{"d_model": 256, "n_kv_head": 4, "d_mlp": 1024, "activation": "squared_relu", "norm_eps": 1e-05, "rope_base": 10000.0, "rope_fraction": 1.0, "tie_embeddings": true, "init": "orth", "init_std_up": 0.0392, "optimizer": "soap_variant", "weight_decay": 0.062, "decay_shape": "linear", "steps": 6870}
Each number is 128 + 24 x the weight over its row's rms, rounded and kept within 0 to 255. Layers, rows and columns count from 0. Numbers have three digits each. The size before them is the row's rms in percent of the matrix's.

# v: layer 3 attention value, 256x256, rms 0.163, rows 142-154, columns 0-255
# o: layer 3 attention output (transposed), 256x256, rms 0.144, rows 142-153, columns 0-255
v142 106:143176118143154135116117094112114122127185091152080124118113125128124132099182151146143120130136156177153165110174083111114124179151108130162117157113108106144168145135108146132122116118124125164116118139146126154137128153133084117198135156098142115158107141098131118104098129090125143145114143128110156166171087153153138162151122054165109169112144154176157142145107113127114152134143120109134183132129133089134130116146151111128125139175139143098113118110142142106136113136085114130137148110138158125144115098130152109168134124108170101140108154148122150141142173139151164147151154208117127117130120066103141152139135141162159130097118129137089165113120157108125126131111129146144082096163127166156129150133128151118138111144121110123107131098135090154148098131128106
o142 101:125133144117147107144162135127141141133134119127147105100151139126101125093104097139122081130143130120094120114117151122152128162130143101123174123124073168084096163117113111099094139136127140100123162112144119114125100119135147159103109126172089086148162122142118121126142135170135103140118113097108145110142105110123124121132101159155122168117163128160111096143110126084120095176109117154137144139134178116099135041130094134112120143119135146130088135158094105142145148163141139161119139118136127145122125123104102161123144172150149111148131142090158080161113079117130131165135140105148154147110106152113110139152116116134130130110106162154177186081096123177131149174102093097135139194172092122099139106156159142144135102148131123126131154134136158126135197147126118
v143 110:171108088102147140134155098098121111072134127124131117096088140146167127127126119160147106120124144098137133125172147151114129136104091142091111131129142122099102112142136112143120135133133125083131108160125124107108114143148147153151117185114088128128159085162106134128135128113121111121151149107107152126193115144123083108175134174153102127131124127091116104111151128124161125200092123115127147133127159160132140147090134134143122164119097124135113144121150134128084114144134126137170121141110098119147145146147127146137102128106155124136111108170149142176170086101112108149135126103132122111110117124134149147140097138161088107103170139114125084134199112178157111129121133145104161129117095059164154132178158130115161114118183132136130108117133110187092127077106130
o143 099:143124158118086172123055110142132114135094092102074167137128127145129129132107115169121111167159183110158107145077118130144113157102132145186121108173123110130160123131169141135108136126159155080149158147151114133119142103137133131150153123122123135127117131118115135080126148150110108143113130104163151112147145102162093100106134139152089120110094103143139152146162142145129152124083105154075147116106142109121115142140144134137123154131097161147107119147171081080152165132107161099139112129069138117116125125108117176143116140162165135131096159157144104108155146156129146140100122122117158143130161144065121120129098126074092143135126097124142131110156117127116128084119143158163119133105121156135104130185134087153098138147127131138164116125081132144150101160135131
v144 104:146114125147138106151137154116148157146093135099127148141116148107088126152123105149145110100136100105165113130112153125077145155161118147106152133126113169090123141136081114194104096145139151120113140086131200117086136115118153133109136144091147101135096099141133108151135131129131093169094171100131164153173111127136096142172131141131118128140085122142143084124124160110153115177123116167136116108110107139127146142142108105141173153123095102139093115095121123125123126139139138114217145122145098106147160160151083133144076128129168108069102123127116141150114095127113152150137109118143123129064149131110129154124114131164121125123177120152111123165143104126163120139129148117111142130141126117128145097113135189139126134120123120111119113145128143123049167102117147
o144 102:147109171124098130112147108131120162131127137124149120120082135120136107124091133151096135084110133124115139118166173126144140146120087139150107135146107124123137123110146131119142102146145159149103107128096116159164154174143095110145152135117065180103113116138141117129158197137130137134099147149154177123128132113130125083101117135163110105144095111114130116120137144129145155097194147136079115098128127134116113120123172131131078125124140168150118161122147125127172142091088106113108090144120150166088089111110124127145117086155125126099130148090153149065117094146142159101113116107122138185167159109180152150140164119149087141094122103149134152109134120151109135121096140088092138121113061114145143149140105078127123106153139130117124158104107118160119133145158130
v145 102:145195117168112130162169109148127154126051126109124120105161133144117106123124164094138137134119153112113143126150101123101076130136130148132131137106160113126166150115124122131157084117076137132112133086158100132173107113179188130084158123148062110145144139125121184152143123136112106144116123118119088116119101138109134119158117132137099146119098129097139119111108135129116119121114141151160152123154125121148120138139141126143150141146101145121111106118100084117167142173087118093114106112146129137153075103118105141139154138143143131135128124140110097118114149121110122114177107131137132130101133103083175130106187144133127129170077135137153131095103135086128140186120157115151146151148120179134106103103147131152119073141162119109142119112166155171146114115146080
o145 095:150123110156150098109134134125172090155126188134118116126135102102126172106144102079139103111132115119118133161122102128091116129121092144143168144128125142155163098115133122126132166125115135149143127131105134118099106156149143140122096129180152115118144144127170129120158125163132164184130139125134121130149153115122100126182067126120098109173108129190119075125108145129164103141155120117126128103165116118111117126134096119135155135120153105156100121116171109117115126128106143143150101105127139124138131099100201160145112069122167104095102125103116159135147089122150124132145121086107119140135139117134083122122113106162121115112157116069108121138119135149155144115126154080091143125121137130125117150075124122086146075097185135134164176118151192129133147153146128
v146 104:158103129162095103122123104141129113150135183150098099131105123130071115113055112125159119152160109129080131110093133146134159072065141150126139108155108077097136146125107139142136124152156128149152159152149136086113146140118128109141112156141169103123139096118169098084083132122142165136097131124135078120133139171113134097115167134132141117133128093169160125125104112106100128111099145146097113099130119125105148138123157096135157137090138132133155120181139164163087120121112101132172150168119108153116141131162125162084141104109146108094146133127131101143152088115151132108080128109141136168101158149134109138116143129120099124174118149121126100128127109121110124096166135107107132127137136138095130136080102152122162137116149164112104164148119133098118093117137189
o146 102:111127133136169111115156145079154116104136065107166116114124085096155136160165129152155135076118211098157159129154122156125150139082135144123102127123120121106122141125119134161151122143108120161109128113122101127158106129137110121174111101129118126142104142122107134130131145145112116118158108147138135151158129136149102187158155135166107092150088135110155133080154139128145159112107129134162117121137139106132141138097105098151077135135115100154113143134114134117173101159121105095124107056132105183132124113120120124160131143118142099155143141131123184169135107101092123151143087117111152095159118111161163132156134132146147183127132141098166126188113133127158103166126148117125111118120134193125112140151124135144105144132099111097139121132121084127093120101143087
v147 108:117132148144116124156112118120129141106118157129126139133159133143122075156126147162110151154130102108144142136126104142114114091055105112163161112111127132113123124131124133110146119149137113175144155155112120080108104134123154132185151129156165119143105142057145142099112133156138149130129101107127147087117080131183127086097146023138169126118146099148146156136081119120094095099088124106113094131126136119102112096141154132120132169075125132140131119146118122130124133150126131174132151174100145098121140119157103127087123143097109134122153125126118084119137090122103170129124164092100104132144124128105132131164112085078112113155139098148108127107144120127138082134151148094139135105132126128118129134147163103113149139138198146149147132146121095114159096134162112
o147 099:085122127103118119148158143167112079105167070120144120118157130156112141111124146138100101108122142109144139093112097123147099163165093125154144109146123117124152198157154140124135131111133109124115127135146179113163173137112101135105115144112155150149142115146145145129115130095152118126108154136104129108129106132140103100149115106102120120180148155110099110109088124105158152109150120135108106078131110121128117129163097096132112135107102127140148127132164083126143111148130134115126160077110132146099085128105143122201120174152115131113145120100079099136184098133129119142145161174109118127115138101138152183075113118154121159139124136101169122111135131102139138149099110107153114136097115160094145096134189162118101134140214112091159110130122121132115126126116124
v148 110:105093137114121089124188118155162118137144136118147161102073122128127189136106166152137108117113142187134090110101132103136188099122111086114101102137139098132126169134128100141104160154120141150119120140126135105119159159105146117135165106130087128133128078140095129128141143106123116136108130095116162117151147159149178117139150174182112121117142116146105102179147109182115135104139136125133147159084151133118137136152126107111162113149092136155137100135105189145112100128108126148132173162144139102111171079160176125125101124137092102110123097112132149117113122117145110090122132136121126116099125131186110112113140140143098170162177144141145080175145127142124129133117129150096168160092142141115149116112140125111111108157130106113131123137088117148096135116130159
o148 103:138138149128179126159145144155107129116109138132093124139140121123179119147130120125115192090085123126154116149145122163119106115146174147149134133089165089131098125148135124129106104101095103131118104096126124124181180150105119162162121146129080076100121119155148123123106129150132143135144102134073112086149125114111106152129133092143121114093098137173145130104157104118112164150149150139096143119133116132157119123115143126093101129075138136112104164144105146169160102149135119153084066121129122144111149114131151139109158133151121146148134151151146182082099133125150103158099116131087198159099120094142094122081107108133110149136110107129125132128089152112140108094139132148121113102125143114146112118172138151055109114127130145169161095154107104124120123130151122
v149 103:144115112131139102103126161137131134122145138133147107141046071123125124122151183093094147135123162153149135124111106139097117150123123155137128089094111121106103126132149140137139146129074110169112119150147119100145178131157130115091114160176111121123113118149068151126162123076125163123119127114128116110089164134087162141065172152125113116175127130144148111116182132160147133190144121155093155099154126101125121121162131102144150124173111144120136128111115113117133113110116112139164132125141128134146128148070110111130157145109142119072160138114110123102127133158109156137132138131171140155155164122114123135072114128097176135164120137113148115131145088096118144107058152160138138124127128123160103137111163143110134159102111144095126098111099125137127123164126158
o149 101:133115092115099145135159118134119144108133096152122136123139128109175139127156097107122159119084099126120136114137149120104152113113141107147107146152125125119103152129093149102109103144129103138133134116143125131145130107133088144144120103069113107135135150103134133177128119143113155121162116116137132108060108138140111141105101167126080172124134128141150166110140132118134096152113150079140113141129138100121130153099119137121089140083136088178129102189131152180154115137117085110126133078130105100125172085106131123147151114108117102087115140126104095135096115123127139146095140120091087149106163102123117125187146145145150130155133127131117119120169159196148167138154119125087176137100137097063146130130092111127126135189152134109153115178126145127156160175093125
v150 113:159135151123053116130142148163121125138136153127102140108093146146107140127160139127140135079121126127168122051120127147122178121098106116156162116128113111139151128139125105144152141123094072109150161153111155141145147138102111105111117134136145143166188105092155072093133141132141139105148176105126169102161150123161163140152104142141136104148168122162106162135132083072093153080087147104179118169148140122107129173134119111109135088141111159130108153128129200124113166113093126103085142122146138153137125108150114162139121146140124161105096109158132144100131129092125102156113128117164133101118110131167098122153113124123103139151148121113125125121119089089129142126130133124130125115125071155082089127105137117146122098137148126135129138111136101161144126144129134
o150 111:125123095128131110138125114112126124108088107153138193097168138135143108140139122098110109138152143121118116153137144140079131109152098158131111130107141182143178087162139096141143157138178147121138130142127105103085147127136133144120106149095126110149112113135124116151125119085128120119120120124087122126140138136100126158072124105169175099128121075122109114184177142108127132118127130153136140109135134111095134119096127147158117162123139072132120121154110128134118094129153126115153111113181120129143170123101157098114142153081113071125127149111150096119150068130112109152093140151137135136131136109131160121103069140184160090092134152076154089133130134119137094144113154150111135126109090121118144086162124106113084170136114157112183134152092138165101145112110110
v151 102:127107070137166121105160133128138158139188147127131112150119094148126147122133153126125115153107116153123133120117139132130135143095113113131176155136083192117125110071206140163151133131140109117156105103136152133117154151122162127113139142127170129104126149111093114106160146140146161172111139128156121107106119124125132102129142113105125127148136104108133115130095120088141138153158136121131169133119119108127092130127132114165156133142114155121177078136134144141184134149125108113115144127144170128097145132137117136143115100123100116123158195078150149107153171139107144147172121134090109147109135138156161137144131089103124100117160169141137141143097156122130095092085086145153192159125124126081157116143134109142143127138126162123091136113062142088156118174158128
o151 093:070166142146162096129106180157122126147129155116109092141130155103133149125143137109156165110106121122126105085140153122169114161122114117122109111132142104088135164111107136123145143108124130125129090088136129155121160079134124137133133111148121127125153107125160114111126128094084150122180122198110110159129121145142088145146102084153105089131090137125141141128137141164130136079081141167103129137103157134124101139130157120133105139117126097133124089132130130131113136122178146165170151125134110129081089149134128125081115194105129096145124118100138167052124124147161105089144142161106110130129078163161104092145100100146165140119133132132150138068142104112102104144123143128155121100125095128150172100101127104149138156147121107137183123146114144116118117141127135
v152 109:139144123123138145131119145148126160134102119110155113127153084091146143106157114142131140136127098115138124134149108143097096105154136122120144113163135139147080130124146127146128075098126133144132149145127134150172098111152117085149143134170106123169158170167098154100139136103172075138104150088134104120151172115170177159124154132103082100131130101154144131143113143109118103110107122093121111140143112161144122144134118144174149115142162086127120131108126140165137120082131136084125097111104135103115099081146115116146127119114133109117144137162124104083111109108108058152134149141093140111148100125158129139119102177143145175130149132176152122134141122167113117180144133090150123166098156162112098095119107082147120141179086183117122121154130168141143161107124099
o152 104:165210169140140119111098131128092106117151147145111177103153132127100120079129126146148149129138157126148092085150122147103122138085110102133127128130132091126096140128111082135121125130121127118142144156111159098143144153171160162092126082123186146128135157078108134150103171090122156135141108157128102167093153148122115115121097090091120174087114141115170130124170159111127154155148087124121146067099139134184130140142128146107132124138139122154133115090100113091090090146118079109121124143162148144133154147108142102162156132140115111124105130115091152113101097117161111093147123125186125128164131133117131125133133132099146172113121153120131150138136116126140149109131114143150142083145124128149138097115154137130161113103116128160140131103061132137162125144094143
v153 094:110160150139133142122090135115112144127127112130128111151190147107177092100178132138126120162138169120118154152179150110116106152150147124094138135165138113128088102141135137093105115101135107129106118115148128128126105120141074155098117142098105151112128135096130151154122160115147100089132154141137115150157122136132112161114135088105130149136124144078132150119137114138127121118103107103116101109118079146160171119106112146100107153121118133109081105124133099114135123102096110109132083123117103191137085150117098130128103161123136107119106080172155104135155151113126110146137155121117132116115124085130090113127182164158121123127131126137138141124150072125124148155130137056124175141121153092145122105113160145165120128130169117135187085108143127136131210086090113
o153 092:074138154141150128116143123084104125141137137142081071130153163123088155115133097118116082144110109121138097109111130134089124149104112165139124108146125131125156149161153115115155129141173147116122150147106165128136090110120145094140126078154166148137111139093093131153125134149138109132099167112152143102154177100127111118137072148103120118099156173157107135143095113142101104129155107115136128119108146116100137146126085131168119157130151118146155134125085154095157114137090131101102130113135115113148132134135184090109122096078148137122094151114149094136110144109142143090134097136092129166113111120086138110116142179105076099061135119149111102131118124150126153131167089139106146161144160134169143129171123136126133104145133168177119144165100157135132117100165138
v154 109:108124109090125130108131155121133098144131108141159096154127139147123057126057126134138102142104104136120122133137133113196130130055147110152148122164133157145151114138090112095136144131114091172098131147128149143129128100090152120143154129135179116115148131076146113115124120152128124129150128143154105128136116161111144146128105131138134102156143122159124154131126129080107175119134144157139099151149156125102117160085106084135165121090124127142144134125108107143146133135129153131158154184113144118137143135161125121103082124114121160127152120146125162185145158097106156097112164114124129120096133130151079132178128111123097117149083113118110100138128128148069153147159146168128167115089119099134077168116123132131157141114173139165083174123138142155125110131113172